From a checkpoint of a small transformer trained on Wikipedia.
Training: a variant of Adam for these matrices, 882M tokens, 13453 steps.
Each number is 200 + 30 x the weight over its row's rms, rounded and kept within 0 to 999. Layers, rows and columns count from 0. The size before them is the row's rms in percent of the matrix's.

# layer 4 MLP down (transposed), 3072x768, rms 0.0169, rows 2331-2349, columns 384-575
103,168,205,200,179,228,153,202,215,231,172,169,207,176,167,204,209,186,209,180,200,195,216,199,274,256,187,170,233,173,241,221,183,162,239,201,200,247,208,131,194,180,211,209,223,180,222,259,212,198,216,161,243,233,153,253,198,174,202,204,174,221,194,202,213,203,173,187,178,194,258,167,163,211,150,188,195,219,176,173,215,215,222,187,214,197,218,239,161,154,176,190,193,193,233,215,178,233,168,177,154,225,257,204,181,177,164,168,205,183,239,214,235,208,205,234,196,192,219,183,164,251,220,180,235,230,200,198,208,209,213,184,251,165,183,157,179,229,177,182,216,208,136,199,156,191,212,175,151,169,221,236,166,217,197,178,211,192,216,206,201,179,236,188,228,201,220,184,194,158,193,182,184,235,190,208,201,258,228,196,220,158,191,200,217,184,211,210,143,162,151,216,162
103,209,237,260,206,175,214,206,207,191,208,210,197,184,226,201,242,229,212,251,227,172,176,183,214,247,178,165,193,212,239,182,179,192,171,224,229,176,205,174,237,204,152,256,206,194,213,163,215,210,247,129,184,254,239,186,194,219,191,163,204,196,214,217,135,226,149,207,221,202,139,197,192,248,193,200,179,180,139,220,194,199,147,208,199,231,216,203,168,160,280,197,249,208,190,171,167,190,198,237,190,189,182,169,223,192,222,156,187,167,285,177,243,179,238,225,203,218,163,183,164,204,173,220,131,186,232,192,234,210,227,169,130,244,190,250,250,166,207,203,192,225,199,165,254,243,172,247,231,176,224,217,201,254,206,207,194,168,191,205,216,221,174,162,176,182,255,191,196,222,138,167,210,225,223,163,176,159,189,226,174,200,213,245,192,160,221,247,201,227,205,160,192
097,194,162,277,218,194,124,180,173,230,187,218,195,214,200,185,212,178,150,204,134,226,138,218,219,216,228,172,227,220,230,198,152,152,174,193,191,181,160,108,185,168,190,246,200,219,223,173,190,172,218,191,239,230,177,178,165,178,188,199,255,197,245,263,184,141,218,175,155,188,195,230,190,199,257,170,195,247,208,239,208,224,208,199,212,170,133,214,212,195,232,195,204,208,217,167,229,210,227,255,157,174,207,201,182,184,193,194,176,199,183,204,197,230,214,239,183,172,220,248,237,168,186,246,220,237,181,167,215,171,166,173,131,223,180,171,161,196,173,163,179,205,228,170,261,226,232,221,224,165,261,205,188,198,243,200,237,261,170,248,182,219,230,160,201,232,204,218,189,167,215,244,215,180,230,176,189,216,203,186,229,161,204,178,260,160,284,216,171,198,238,246,231
099,138,167,229,189,221,201,189,213,185,186,205,197,182,218,230,176,188,180,158,210,200,190,170,179,171,196,243,200,211,223,218,182,228,119,132,170,213,270,219,226,182,205,251,192,179,180,260,160,191,201,184,235,188,182,197,189,160,236,187,149,216,164,108,265,179,210,147,186,219,177,249,235,206,176,195,190,200,209,212,214,165,200,253,166,190,153,181,226,181,205,181,189,218,220,156,197,180,175,170,259,199,172,201,142,223,204,180,170,225,184,190,169,239,216,180,206,240,216,246,210,204,194,180,203,171,217,110,145,205,189,211,197,233,214,211,214,252,215,213,202,247,218,150,185,214,257,190,246,132,267,143,155,224,215,209,240,190,160,186,235,213,199,188,224,153,241,210,213,120,205,246,239,183,185,170,163,188,233,163,213,236,257,166,240,196,167,173,258,159,186,163,156
104,204,185,187,153,173,193,215,135,234,183,208,209,218,165,194,238,181,233,204,151,279,210,252,217,224,190,188,215,184,194,172,244,225,264,230,177,125,196,170,252,253,194,165,208,194,204,202,226,158,202,217,166,235,217,194,245,189,195,207,183,224,212,233,198,200,222,169,174,163,199,180,224,212,176,164,201,201,206,208,128,218,155,192,239,202,236,176,193,214,204,145,186,204,221,185,191,156,219,228,236,212,208,203,237,190,186,198,207,234,213,172,185,235,193,183,213,160,212,159,238,213,216,112,197,215,243,164,193,184,235,155,243,169,216,191,235,229,186,186,195,215,256,206,229,240,211,241,191,196,239,104,195,196,231,194,188,174,206,219,198,176,210,155,220,120,217,203,240,202,157,162,277,182,232,182,210,202,205,217,231,167,255,237,189,226,216,200,218,231,192,162,211
105,184,182,154,165,214,216,216,181,239,200,141,185,184,163,213,228,177,168,146,139,282,173,210,170,144,216,230,236,205,219,229,203,178,242,180,209,209,265,226,195,175,144,231,216,191,168,181,170,277,200,201,257,183,185,196,216,181,170,205,255,184,194,199,230,193,173,216,237,160,180,137,168,197,150,194,152,235,209,226,198,181,170,194,216,183,207,187,209,169,221,230,218,199,186,154,209,217,252,198,236,198,209,202,144,163,175,201,215,225,198,222,214,180,238,194,156,188,211,211,216,196,180,161,204,190,208,177,241,199,206,170,164,247,208,165,269,200,199,164,270,151,191,146,180,198,172,174,179,203,183,296,240,224,180,191,190,162,221,198,194,179,165,183,205,219,191,168,163,186,180,155,235,230,204,244,166,208,163,194,211,205,197,139,173,164,204,214,210,210,162,170,220
104,206,214,226,225,229,193,201,211,215,208,201,253,168,208,230,254,198,152,222,206,195,168,236,254,197,193,203,214,193,219,158,201,241,155,203,182,193,156,221,255,223,218,178,195,169,216,269,238,191,180,161,275,209,201,202,194,210,224,235,211,177,160,216,248,226,228,213,270,137,242,203,149,211,154,231,134,152,226,186,222,182,179,209,182,206,198,222,213,229,196,151,218,246,228,226,172,164,139,186,188,237,208,224,216,196,184,255,210,152,122,203,235,195,226,177,207,148,231,247,182,202,169,213,193,164,237,169,166,198,206,183,252,201,247,231,129,160,196,206,191,177,195,166,192,224,188,162,212,178,186,203,206,232,225,228,204,198,226,176,202,180,197,184,228,241,182,209,155,166,218,209,218,247,131,195,162,207,212,200,175,229,213,169,184,169,185,216,221,154,226,218,159
097,188,166,195,186,165,206,201,212,204,182,202,241,200,220,168,216,230,162,196,174,173,181,218,222,206,207,217,159,278,228,157,192,197,172,198,246,202,185,167,215,181,216,175,166,175,191,203,200,197,192,182,180,231,232,187,202,167,159,235,175,212,194,198,197,196,207,208,215,211,222,169,212,184,289,178,240,262,210,221,213,203,228,152,180,204,199,204,219,235,162,187,232,184,187,197,209,186,171,158,193,139,239,219,212,215,274,239,250,191,158,188,175,227,150,225,200,226,190,202,219,208,139,170,231,245,192,193,220,201,200,207,148,219,219,191,245,242,209,244,232,227,238,225,217,225,214,174,200,194,222,182,184,245,192,186,173,154,175,224,249,195,169,186,219,214,194,194,241,233,180,252,187,205,214,211,186,230,199,103,231,180,123,238,179,195,211,217,231,238,206,224,192
103,152,176,164,265,181,145,211,194,147,214,225,230,245,233,196,230,201,213,220,280,132,238,151,180,211,194,154,193,205,236,176,209,171,239,160,251,192,169,203,199,194,198,194,221,144,184,211,189,228,187,171,246,201,182,195,177,189,214,209,219,203,185,211,234,217,117,203,170,189,196,194,179,205,271,213,172,187,234,170,218,188,268,216,244,232,213,185,126,234,248,215,194,229,232,220,177,198,190,186,247,190,189,183,230,170,150,184,179,199,177,219,155,168,149,175,167,201,205,225,227,221,207,193,259,140,244,207,209,187,198,231,201,238,185,167,236,165,194,202,198,143,204,204,180,173,223,196,263,163,212,212,198,181,227,176,181,174,225,229,162,233,187,214,192,214,192,137,176,160,255,182,186,199,148,168,197,194,194,217,265,238,177,174,169,166,160,184,224,222,182,220,217
097,245,214,225,232,201,209,187,227,234,210,156,174,227,158,188,194,218,147,183,174,165,230,191,220,244,224,231,205,225,168,215,205,173,204,185,192,238,188,176,239,218,168,202,188,222,197,226,236,212,196,161,210,209,232,238,254,234,206,199,210,206,163,205,187,155,185,201,203,242,272,162,182,220,206,214,231,188,211,199,197,265,229,214,161,226,120,218,197,224,192,240,251,229,174,218,225,197,221,234,193,172,174,179,237,178,230,192,180,168,224,200,224,208,191,156,192,186,221,222,199,190,174,161,231,144,137,166,198,220,207,219,201,188,189,191,212,115,143,178,232,197,207,238,233,228,249,201,161,225,237,187,221,275,192,157,192,206,191,214,172,199,204,190,209,220,157,200,178,203,219,207,185,203,201,275,250,222,194,219,147,172,196,202,142,159,109,194,223,219,224,210,191
107,189,201,186,180,241,244,154,224,227,178,157,260,169,170,253,183,187,247,162,226,256,154,153,201,220,226,252,233,146,184,184,252,145,163,223,201,166,206,187,230,159,151,158,180,204,184,173,178,206,218,233,155,198,215,182,168,200,169,226,153,151,207,212,167,179,189,260,268,226,206,239,225,241,208,198,182,214,147,188,221,184,210,245,161,211,235,211,190,185,230,164,174,247,202,83,107,212,181,217,168,279,207,200,194,220,197,147,229,173,214,214,210,179,166,180,216,227,185,164,180,227,187,237,198,179,198,156,202,219,204,238,194,203,192,214,198,176,191,280,217,191,194,203,215,196,140,206,219,204,224,207,190,202,218,195,192,143,202,184,198,161,200,173,235,150,271,219,219,230,190,215,239,171,171,189,215,207,192,166,173,226,217,195,200,209,176,206,187,193,180,169,195
093,211,205,165,162,198,261,134,207,218,201,182,163,196,204,201,247,284,169,220,106,203,219,221,164,250,212,167,192,178,237,167,202,189,183,182,242,226,175,206,196,222,202,230,187,221,225,184,181,150,206,217,255,179,205,228,178,138,244,214,137,230,160,204,184,239,186,221,160,163,222,184,217,126,238,257,215,195,175,171,198,198,203,232,160,202,249,177,242,192,188,233,181,226,172,176,187,261,197,194,192,229,191,235,255,218,156,220,214,236,177,212,241,159,210,266,141,233,175,194,147,221,226,181,196,142,230,191,217,138,207,208,155,186,216,253,183,250,247,207,219,247,186,167,237,169,178,188,207,204,209,237,244,198,232,277,199,237,213,227,183,222,130,245,128,211,229,228,164,223,184,182,196,234,179,180,211,207,227,191,199,194,222,192,205,215,242,206,175,198,214,216,208
105,237,204,231,264,221,148,146,261,173,179,258,172,291,164,185,188,215,213,245,179,193,198,172,213,195,145,255,215,224,259,194,225,157,241,176,186,225,162,195,208,249,195,231,169,261,182,171,214,149,214,182,224,246,201,129,175,163,140,172,159,200,190,208,192,217,156,185,206,226,232,220,190,182,144,182,276,155,150,186,188,253,222,230,196,212,196,167,143,131,179,191,222,224,227,215,207,221,183,228,229,194,203,215,163,252,223,173,168,226,190,169,235,207,172,210,217,196,205,212,177,182,210,156,210,193,169,200,225,157,202,198,200,232,190,187,183,198,221,183,169,190,207,168,229,172,209,212,189,192,202,214,197,205,175,213,225,188,179,216,241,169,187,197,163,163,228,204,235,178,208,214,177,234,186,203,172,220,175,199,205,193,201,227,185,194,238,168,182,196,231,164,244
105,224,171,167,203,223,222,168,176,221,183,176,259,180,170,205,240,227,220,157,152,215,219,189,219,196,200,231,245,235,211,202,191,166,202,184,226,173,197,196,153,217,185,220,197,213,218,142,274,190,187,212,176,220,240,215,205,191,201,184,264,161,233,191,197,178,233,202,200,194,217,202,225,203,155,200,136,164,216,175,213,174,221,167,255,238,210,167,181,217,250,211,167,161,155,192,128,184,167,247,184,226,187,224,221,227,236,229,184,150,193,161,181,185,225,195,166,226,177,279,246,215,245,137,236,178,249,200,218,206,217,217,188,196,232,230,227,198,155,235,204,246,231,216,233,256,180,193,173,145,274,202,202,193,209,154,213,183,171,217,220,185,163,235,235,213,147,151,222,209,185,209,204,235,156,259,200,225,224,178,185,215,210,200,236,203,185,172,190,218,199,201,164
103,166,231,235,217,193,221,208,185,185,202,202,195,194,205,222,211,173,182,203,180,249,196,200,285,192,215,180,190,230,190,215,211,215,188,230,157,178,242,175,216,196,252,225,212,198,233,241,184,189,213,172,177,209,135,147,228,177,193,238,170,149,190,142,221,156,218,263,211,156,241,187,153,208,178,185,242,191,180,191,137,178,200,170,124,203,203,245,232,109,146,169,188,238,213,217,152,200,226,228,167,214,191,216,260,205,194,174,151,218,177,222,266,190,193,194,219,206,180,139,206,178,219,266,247,182,185,185,211,187,207,178,207,183,103,247,165,213,231,169,230,212,138,204,159,230,169,182,239,135,172,225,191,231,171,195,195,153,191,235,224,236,184,206,179,225,224,175,226,218,228,248,269,171,190,195,213,184,181,136,181,227,205,219,292,203,202,226,194,188,191,224,199
105,222,227,240,210,221,189,211,210,197,223,173,281,216,178,199,204,181,217,165,251,191,284,184,238,185,181,199,205,230,233,171,216,213,257,170,185,210,263,227,245,177,177,186,242,223,204,209,218,200,250,203,163,154,174,256,177,240,201,229,220,223,249,191,224,185,211,162,255,217,195,166,181,232,182,194,147,196,222,207,191,247,185,188,161,183,261,214,241,167,212,214,165,166,146,221,194,224,178,211,222,253,220,200,219,204,225,246,239,170,183,171,188,192,198,199,203,215,189,213,201,221,260,215,199,181,158,144,229,179,196,213,215,237,203,146,198,211,178,185,209,163,166,205,171,205,190,220,193,145,203,246,232,204,257,160,158,120,164,177,227,199,228,198,221,233,225,181,175,221,180,231,221,170,201,182,170,176,194,177,148,216,234,198,173,167,185,235,178,190,200,230,203
101,185,217,214,229,287,191,136,215,198,196,260,134,187,157,203,219,214,192,187,271,221,167,242,181,193,178,233,207,212,243,219,254,203,185,180,216,170,164,210,205,174,211,188,240,237,228,167,150,225,138,229,247,205,225,209,170,198,149,215,230,196,197,183,229,178,197,202,188,189,237,234,213,191,195,195,152,185,207,201,162,212,122,199,172,189,147,215,243,216,157,175,142,153,182,165,180,242,199,203,195,165,226,186,229,203,219,223,219,210,213,215,244,194,240,143,179,168,179,218,188,231,155,247,181,197,188,197,220,149,178,208,238,173,187,192,207,210,210,166,209,212,191,222,198,198,172,168,173,156,216,181,198,203,200,253,189,224,161,198,193,207,202,215,265,182,206,211,202,182,172,219,213,189,244,224,201,239,176,176,222,250,221,186,206,191,208,192,209,238,168,184,270
096,214,197,173,174,186,240,216,208,186,250,199,192,239,238,189,239,187,170,214,220,180,243,225,241,173,177,202,162,200,201,194,164,220,254,207,185,162,282,188,197,157,176,262,208,190,198,204,197,200,197,194,169,197,142,227,232,168,189,191,210,199,265,188,196,188,190,232,275,159,237,255,215,223,179,207,167,217,186,203,184,198,139,166,204,231,205,210,180,197,174,204,165,237,218,190,232,199,209,194,239,185,230,206,195,171,247,181,174,195,198,202,234,184,271,190,237,219,179,152,215,142,251,191,160,207,226,226,169,182,202,149,184,206,229,176,225,221,214,159,200,188,183,203,182,226,216,172,187,207,164,157,266,234,193,166,219,214,186,199,208,188,182,208,210,250,202,184,168,188,217,202,168,176,200,159,190,185,171,218,194,244,190,220,234,192,227,176,228,131,218,176,204
091,220,147,202,190,215,178,163,186,164,165,182,210,229,161,165,156,207,177,183,152,243,193,261,171,222,228,213,211,236,199,203,218,172,205,197,187,188,218,223,189,181,194,221,219,218,199,213,188,200,183,233,214,245,177,257,187,214,193,202,222,234,211,264,175,190,174,234,238,248,194,211,200,173,122,175,167,200,179,212,225,180,242,239,194,208,197,182,214,186,219,227,226,238,204,193,190,219,199,258,183,146,147,188,226,228,236,191,218,194,183,253,213,220,192,204,204,248,221,188,188,195,197,172,177,177,231,191,221,205,208,218,233,194,202,228,235,175,196,228,184,131,273,241,197,190,206,215,205,248,211,212,213,268,218,171,186,199,210,222,179,243,211,183,234,233,241,168,202,120,262,188,215,224,202,213,199,167,157,170,143,158,174,186,203,158,204,219,214,193,161,212,198
# layer 4 MLP up, 3072x768, rms 0.0207, rows 2332-2349, columns 384-575
101,241,189,236,245,181,178,198,181,187,163,148,171,176,188,172,200,198,174,214,148,201,251,265,204,188,186,192,198,211,265,185,176,227,177,266,218,152,220,187,260,192,215,168,206,159,248,161,203,243,170,204,214,184,171,193,158,251,208,199,191,175,203,228,188,209,247,227,193,187,210,194,176,281,261,195,192,249,255,219,210,175,211,186,223,140,158,136,206,241,187,220,233,213,212,239,131,193,217,197,205,175,198,247,208,165,159,182,216,202,264,212,190,149,178,168,246,188,148,199,150,199,228,213,168,168,222,265,195,174,214,221,168,191,205,197,269,163,187,204,161,169,238,233,221,208,160,233,224,200,224,178,199,175,217,182,206,214,133,103,227,220,240,206,169,218,223,153,201,263,212,244,228,172,270,172,201,205,242,195,145,150,218,220,216,244,186,185,254,195,133,172,212
095,216,177,215,166,225,195,209,163,185,207,186,205,176,189,192,188,194,163,171,189,203,237,149,169,206,250,223,228,196,247,146,189,128,171,176,183,151,197,191,185,205,181,191,199,192,209,202,130,160,202,185,211,128,207,262,177,223,197,225,187,97,134,219,177,201,200,183,150,205,231,200,222,213,195,215,207,210,134,214,219,227,168,151,144,217,132,186,230,169,246,225,210,159,247,143,213,208,198,204,162,278,186,175,136,201,221,202,211,204,213,202,227,215,206,193,202,184,212,198,217,169,184,232,235,196,180,234,188,192,181,213,156,209,253,202,151,215,196,202,196,229,201,199,240,192,219,214,185,202,137,163,210,220,133,201,168,152,202,189,178,226,199,250,203,213,184,227,258,222,163,199,182,223,175,183,199,190,206,173,182,183,253,213,170,139,257,229,155,201,195,231,215
096,158,166,217,191,182,200,159,178,190,136,198,135,168,183,198,222,200,202,171,205,155,190,205,142,150,178,150,237,230,160,205,253,225,225,154,168,205,177,240,119,205,179,201,218,193,218,198,157,212,180,157,224,189,178,180,202,228,231,238,226,230,186,199,210,152,188,218,153,207,162,220,214,211,218,276,211,207,202,192,195,200,253,204,192,215,201,148,203,201,191,165,218,236,190,180,216,205,194,180,244,188,234,171,225,210,196,210,190,197,191,218,186,229,232,202,172,227,206,224,203,161,206,196,210,188,196,189,168,219,200,177,212,181,245,239,114,146,140,210,205,220,190,227,157,193,220,192,163,163,211,135,197,150,146,210,199,225,213,184,173,247,247,181,181,199,218,213,216,209,277,159,147,168,196,223,235,218,210,222,186,153,179,195,245,238,156,110,169,188,159,150,217
105,192,188,222,238,192,152,203,216,254,240,156,151,234,198,251,176,235,169,168,198,244,221,191,154,176,227,156,214,213,205,179,239,171,239,234,146,209,183,237,187,201,198,165,207,184,146,209,180,220,226,215,196,217,228,194,203,220,263,222,190,187,222,258,167,204,195,201,131,154,197,157,218,183,218,218,196,235,244,168,208,222,212,201,214,169,191,176,216,172,200,163,247,225,197,206,145,226,214,210,176,211,148,244,193,191,237,224,178,266,179,229,169,186,255,223,208,218,209,216,231,238,232,145,230,224,228,237,174,189,260,223,199,220,219,170,188,210,195,207,233,176,237,212,140,211,154,214,220,159,178,182,177,216,171,245,199,183,217,246,186,190,196,201,239,186,245,183,230,252,191,146,226,206,200,197,201,185,196,189,218,130,194,208,237,216,213,161,242,213,143,208,242
107,141,215,194,172,215,193,213,159,207,169,154,184,185,232,178,149,213,240,193,220,204,230,205,180,191,197,218,201,214,195,156,202,195,128,191,206,182,198,226,191,214,219,190,199,185,224,231,212,208,191,237,199,202,219,200,145,170,249,184,223,219,249,183,205,221,216,208,195,190,231,176,219,176,201,254,171,240,200,250,175,206,103,157,189,192,235,163,142,200,178,218,220,231,203,230,222,197,234,245,243,180,259,210,130,193,160,153,187,177,215,198,198,158,224,168,199,241,190,261,189,173,191,205,207,205,228,193,182,191,227,182,201,240,192,232,200,196,197,166,174,248,221,118,177,204,181,169,268,212,199,267,209,197,193,179,191,176,189,213,257,192,174,159,184,213,213,195,256,248,193,202,191,207,249,207,211,173,219,203,161,148,190,166,195,210,219,220,182,248,229,200,220
100,225,187,187,212,147,160,213,204,201,226,159,255,163,194,228,183,235,188,261,249,203,257,210,221,165,171,191,175,257,168,240,187,217,142,209,165,212,180,193,138,180,124,172,184,173,286,165,234,219,137,226,241,219,195,195,232,198,224,199,177,246,183,229,203,124,197,215,222,193,257,197,173,214,220,245,186,229,241,162,161,240,188,220,152,146,197,155,161,205,239,160,250,236,160,183,219,171,213,181,178,193,153,150,168,222,198,123,167,211,174,231,211,183,205,180,171,242,168,188,238,176,283,189,184,186,199,221,210,210,249,179,177,159,188,234,198,267,155,222,237,192,178,198,220,211,191,172,261,264,173,194,197,197,208,208,185,190,171,209,187,152,198,182,185,242,226,188,192,172,198,210,208,153,198,187,182,282,193,158,219,173,219,211,236,187,210,202,174,155,242,212,232
098,180,186,191,176,189,206,184,191,224,240,235,195,129,190,219,211,235,274,175,213,215,138,167,210,186,196,144,252,184,169,228,198,236,171,186,204,167,225,247,212,187,223,175,232,170,257,188,167,206,254,229,125,221,180,183,169,227,210,234,209,194,211,217,142,169,200,248,183,191,184,234,236,235,208,250,259,174,220,204,226,198,216,247,262,176,163,186,176,179,225,197,253,216,255,179,152,198,248,214,209,240,201,155,159,147,211,183,233,246,217,204,173,207,225,172,221,242,152,267,157,198,228,206,229,173,204,247,234,207,192,187,152,183,223,219,139,237,192,234,171,208,214,178,244,162,180,200,259,224,189,195,212,199,209,216,198,175,204,190,224,197,193,200,161,196,243,183,238,132,209,188,202,208,196,187,218,211,198,227,193,180,223,272,195,191,185,201,190,186,195,211,148
104,181,197,226,251,174,163,222,186,171,208,193,229,201,232,238,206,177,196,200,241,201,201,241,206,188,193,162,198,253,205,153,196,196,247,163,233,181,171,210,221,233,164,211,231,175,192,233,226,210,190,238,228,181,162,157,206,231,215,238,247,240,211,199,226,171,212,208,182,212,212,116,224,201,252,173,229,197,171,176,214,187,273,206,251,195,160,198,148,193,198,204,191,278,222,231,208,229,244,175,271,212,153,199,180,220,202,219,161,204,142,196,161,157,142,230,220,199,174,216,250,188,207,213,288,141,197,261,176,191,195,182,216,222,182,257,247,155,194,191,222,223,205,190,181,123,220,226,230,218,227,241,214,172,183,199,187,144,227,242,161,144,215,242,172,224,186,190,159,216,227,138,177,229,193,149,191,188,225,234,138,211,167,236,183,212,194,200,202,228,216,193,211
093,200,178,286,216,181,184,178,209,184,159,185,138,174,223,237,151,178,235,188,231,214,234,251,180,239,205,132,147,199,126,181,204,214,237,193,190,231,242,268,225,209,122,154,196,196,217,164,173,165,217,172,239,164,182,229,183,170,180,162,179,227,197,209,197,194,231,198,173,225,245,180,211,274,193,212,243,207,182,141,153,237,197,199,151,219,174,235,169,246,197,191,203,147,224,171,169,222,231,163,158,156,201,189,218,177,238,126,207,251,195,226,207,202,186,186,182,203,239,249,210,201,219,234,205,214,187,223,163,248,173,200,251,168,182,222,204,194,169,219,233,237,187,199,176,170,206,156,195,232,185,218,209,226,185,218,214,219,192,167,181,165,135,232,168,189,160,189,210,186,185,183,231,167,205,254,140,173,184,198,225,155,192,254,228,182,184,201,168,183,227,201,198
102,169,150,163,225,186,154,208,207,218,229,256,185,215,188,195,228,183,184,210,218,199,195,192,187,172,226,215,242,219,200,184,186,200,178,224,202,207,154,175,229,202,174,193,156,217,212,182,217,196,158,251,213,256,216,197,204,230,188,224,173,201,220,232,235,217,231,207,226,175,194,193,179,218,215,186,203,222,176,179,164,245,184,180,211,201,183,189,194,162,222,172,200,164,200,232,194,140,201,180,163,192,225,207,183,208,183,196,183,181,226,178,258,178,230,191,241,245,219,220,178,224,217,217,238,183,212,191,222,200,207,183,186,204,209,247,176,272,193,135,221,198,208,185,191,265,140,229,183,201,210,240,180,164,146,197,177,216,214,190,212,189,165,165,248,189,249,227,231,185,189,218,261,209,248,162,243,225,228,139,260,185,218,202,241,235,156,174,226,167,255,174,202
095,168,176,235,182,181,189,198,194,217,238,228,164,188,180,185,163,209,232,206,213,216,217,142,171,223,228,188,249,224,179,225,199,187,146,208,181,222,216,220,224,184,220,153,212,177,214,208,170,182,231,232,201,179,208,167,164,175,169,211,146,218,240,204,200,231,193,201,171,165,176,194,187,209,187,177,210,187,216,207,194,240,226,195,219,145,223,226,248,162,215,191,211,181,185,215,156,249,182,132,224,168,244,224,206,145,180,255,266,221,204,218,209,145,225,156,170,255,183,167,213,152,239,184,189,149,229,241,194,157,185,193,189,187,202,195,204,206,204,140,229,178,192,222,189,169,190,182,221,174,206,171,175,216,177,202,251,241,218,187,183,209,162,185,128,172,178,189,169,245,165,155,220,182,205,204,166,186,125,150,236,155,243,274,208,217,256,136,179,238,145,138,192
106,213,198,227,245,208,156,166,257,173,231,227,267,211,180,206,167,155,179,211,225,206,185,177,194,179,185,202,187,206,212,234,175,188,205,284,196,168,178,170,192,178,178,183,161,233,217,138,274,166,183,164,213,185,207,232,209,168,153,204,123,219,225,251,217,180,172,196,158,158,263,220,210,156,206,229,195,189,221,195,171,189,131,213,162,221,190,172,200,209,174,184,193,224,223,232,218,214,261,214,211,146,183,203,186,169,196,159,188,193,214,155,188,176,184,195,211,230,227,240,218,217,199,174,198,219,194,196,263,136,209,197,190,192,210,173,216,221,230,217,207,176,248,217,195,183,198,175,177,194,195,177,252,214,200,191,219,187,159,199,238,128,177,224,191,245,225,204,220,232,204,228,229,227,196,170,178,247,193,234,158,213,207,163,192,204,230,248,176,157,245,180,224
104,211,168,174,182,188,174,262,189,183,136,190,217,167,211,234,212,192,232,195,197,183,237,186,164,198,222,168,241,229,215,179,202,195,161,219,234,136,176,209,244,227,263,167,195,231,164,206,198,199,184,250,151,220,248,268,205,127,179,184,193,152,262,298,172,177,189,266,185,198,200,207,238,227,225,230,198,200,223,172,208,250,209,238,222,226,166,177,266,186,189,162,241,210,199,174,178,196,205,215,198,172,192,204,197,166,175,209,202,201,202,177,265,213,211,246,189,220,175,184,215,128,203,177,194,118,222,195,192,170,186,200,143,174,181,172,217,209,198,224,207,223,194,209,233,189,145,222,244,153,205,217,167,207,213,153,182,210,214,195,166,198,199,197,215,217,157,167,184,204,175,282,237,206,178,166,201,169,218,224,176,212,260,133,248,160,248,196,221,171,196,246,220
103,213,247,184,180,182,220,221,186,213,227,254,162,208,213,160,219,234,127,244,194,184,208,165,231,224,226,113,208,270,209,236,197,217,227,250,204,246,173,235,216,229,187,181,182,198,195,198,216,150,162,247,187,222,160,155,215,224,216,179,187,194,178,151,205,199,216,225,112,144,197,131,171,179,159,198,238,165,223,202,188,148,181,171,153,210,184,157,204,212,146,191,226,247,180,196,236,253,162,207,208,232,195,193,210,173,194,187,204,274,216,199,222,187,153,195,221,170,173,171,204,167,183,231,195,204,146,179,209,208,203,166,195,248,180,255,181,223,187,173,250,239,224,221,164,169,227,130,203,232,140,170,255,217,222,221,216,204,235,222,185,184,217,184,190,166,210,160,222,196,184,209,221,152,205,216,209,241,189,174,211,191,181,194,231,218,170,217,195,236,201,189,229
113,204,145,136,171,159,215,229,226,252,217,203,250,227,214,220,170,225,201,263,224,143,238,262,280,209,220,181,213,221,212,220,178,231,230,212,195,207,201,199,183,181,168,188,183,161,189,170,221,175,127,206,242,209,225,196,165,190,238,245,221,110,241,198,195,206,232,240,206,162,213,136,184,257,213,230,191,191,171,190,213,242,157,204,106,140,148,215,177,184,216,152,201,159,190,229,185,173,202,187,232,165,189,196,205,234,232,197,210,204,195,162,175,181,192,237,220,198,211,154,209,230,234,180,199,205,207,186,170,210,198,161,228,166,185,221,192,211,184,162,205,191,168,135,231,194,147,145,247,200,170,200,173,214,233,204,168,209,161,200,217,164,204,167,192,168,188,183,220,205,238,178,182,167,203,222,210,198,219,259,209,209,194,191,230,177,211,203,224,216,165,184,221
101,237,248,175,239,244,262,214,229,236,152,197,230,185,179,200,146,192,224,207,231,204,150,156,194,202,195,208,175,232,200,237,248,224,173,228,216,220,219,197,218,210,181,190,248,218,220,257,173,242,189,192,278,252,190,222,176,214,213,211,189,223,166,230,192,229,185,189,155,153,211,186,175,201,272,254,186,238,159,204,162,212,175,174,194,180,161,160,229,196,182,165,204,163,240,238,140,190,154,200,187,167,187,214,236,126,189,213,182,254,151,162,227,179,192,197,229,270,206,226,267,222,195,173,179,226,143,191,197,209,203,186,162,155,130,189,140,246,165,183,250,195,206,213,181,217,117,204,156,190,214,222,200,208,170,217,194,202,203,228,184,196,205,164,181,221,147,157,205,224,179,260,162,203,253,225,192,229,228,195,211,171,159,195,229,234,211,214,162,222,213,272,243
092,217,195,190,223,210,204,226,168,260,195,234,195,214,226,222,174,128,256,231,187,168,186,168,205,154,182,153,216,201,190,233,212,200,201,210,162,172,235,191,197,202,131,197,222,190,183,221,216,205,184,172,164,200,234,159,142,232,198,233,217,205,213,219,263,238,194,199,212,164,203,216,248,191,132,195,242,190,170,212,188,150,153,216,154,207,177,208,208,196,229,202,138,259,217,178,178,148,164,240,197,208,204,155,180,217,201,224,228,243,169,227,222,190,229,212,220,225,227,213,219,225,206,199,168,206,186,207,175,179,184,167,262,164,216,204,223,172,199,194,214,199,248,173,213,228,207,187,217,255,192,190,229,222,189,202,165,186,232,246,216,173,212,141,221,175,233,184,192,202,248,165,203,219,188,219,115,147,218,154,144,196,185,197,199,187,202,142,178,211,158,242,162
088,205,193,186,212,228,182,237,220,246,227,151,201,188,185,224,140,230,261,188,197,143,208,163,203,211,219,184,221,207,210,214,205,248,239,207,205,190,192,255,173,148,163,216,231,197,146,178,220,189,191,179,172,226,184,212,147,205,245,245,189,153,240,193,180,187,184,225,169,174,245,219,142,207,211,232,187,172,186,217,224,195,179,214,191,217,191,240,276,205,198,188,268,166,256,259,221,256,192,196,208,272,238,177,166,175,227,213,180,177,226,159,177,161,224,144,191,191,202,216,174,189,231,187,217,181,186,210,196,185,231,171,189,158,193,192,136,169,186,177,175,250,215,213,181,173,131,206,179,181,237,205,231,180,219,203,199,138,179,156,180,226,205,215,236,221,144,207,170,206,185,195,211,246,232,215,180,189,165,249,214,197,178,248,227,213,267,175,262,186,175,272,162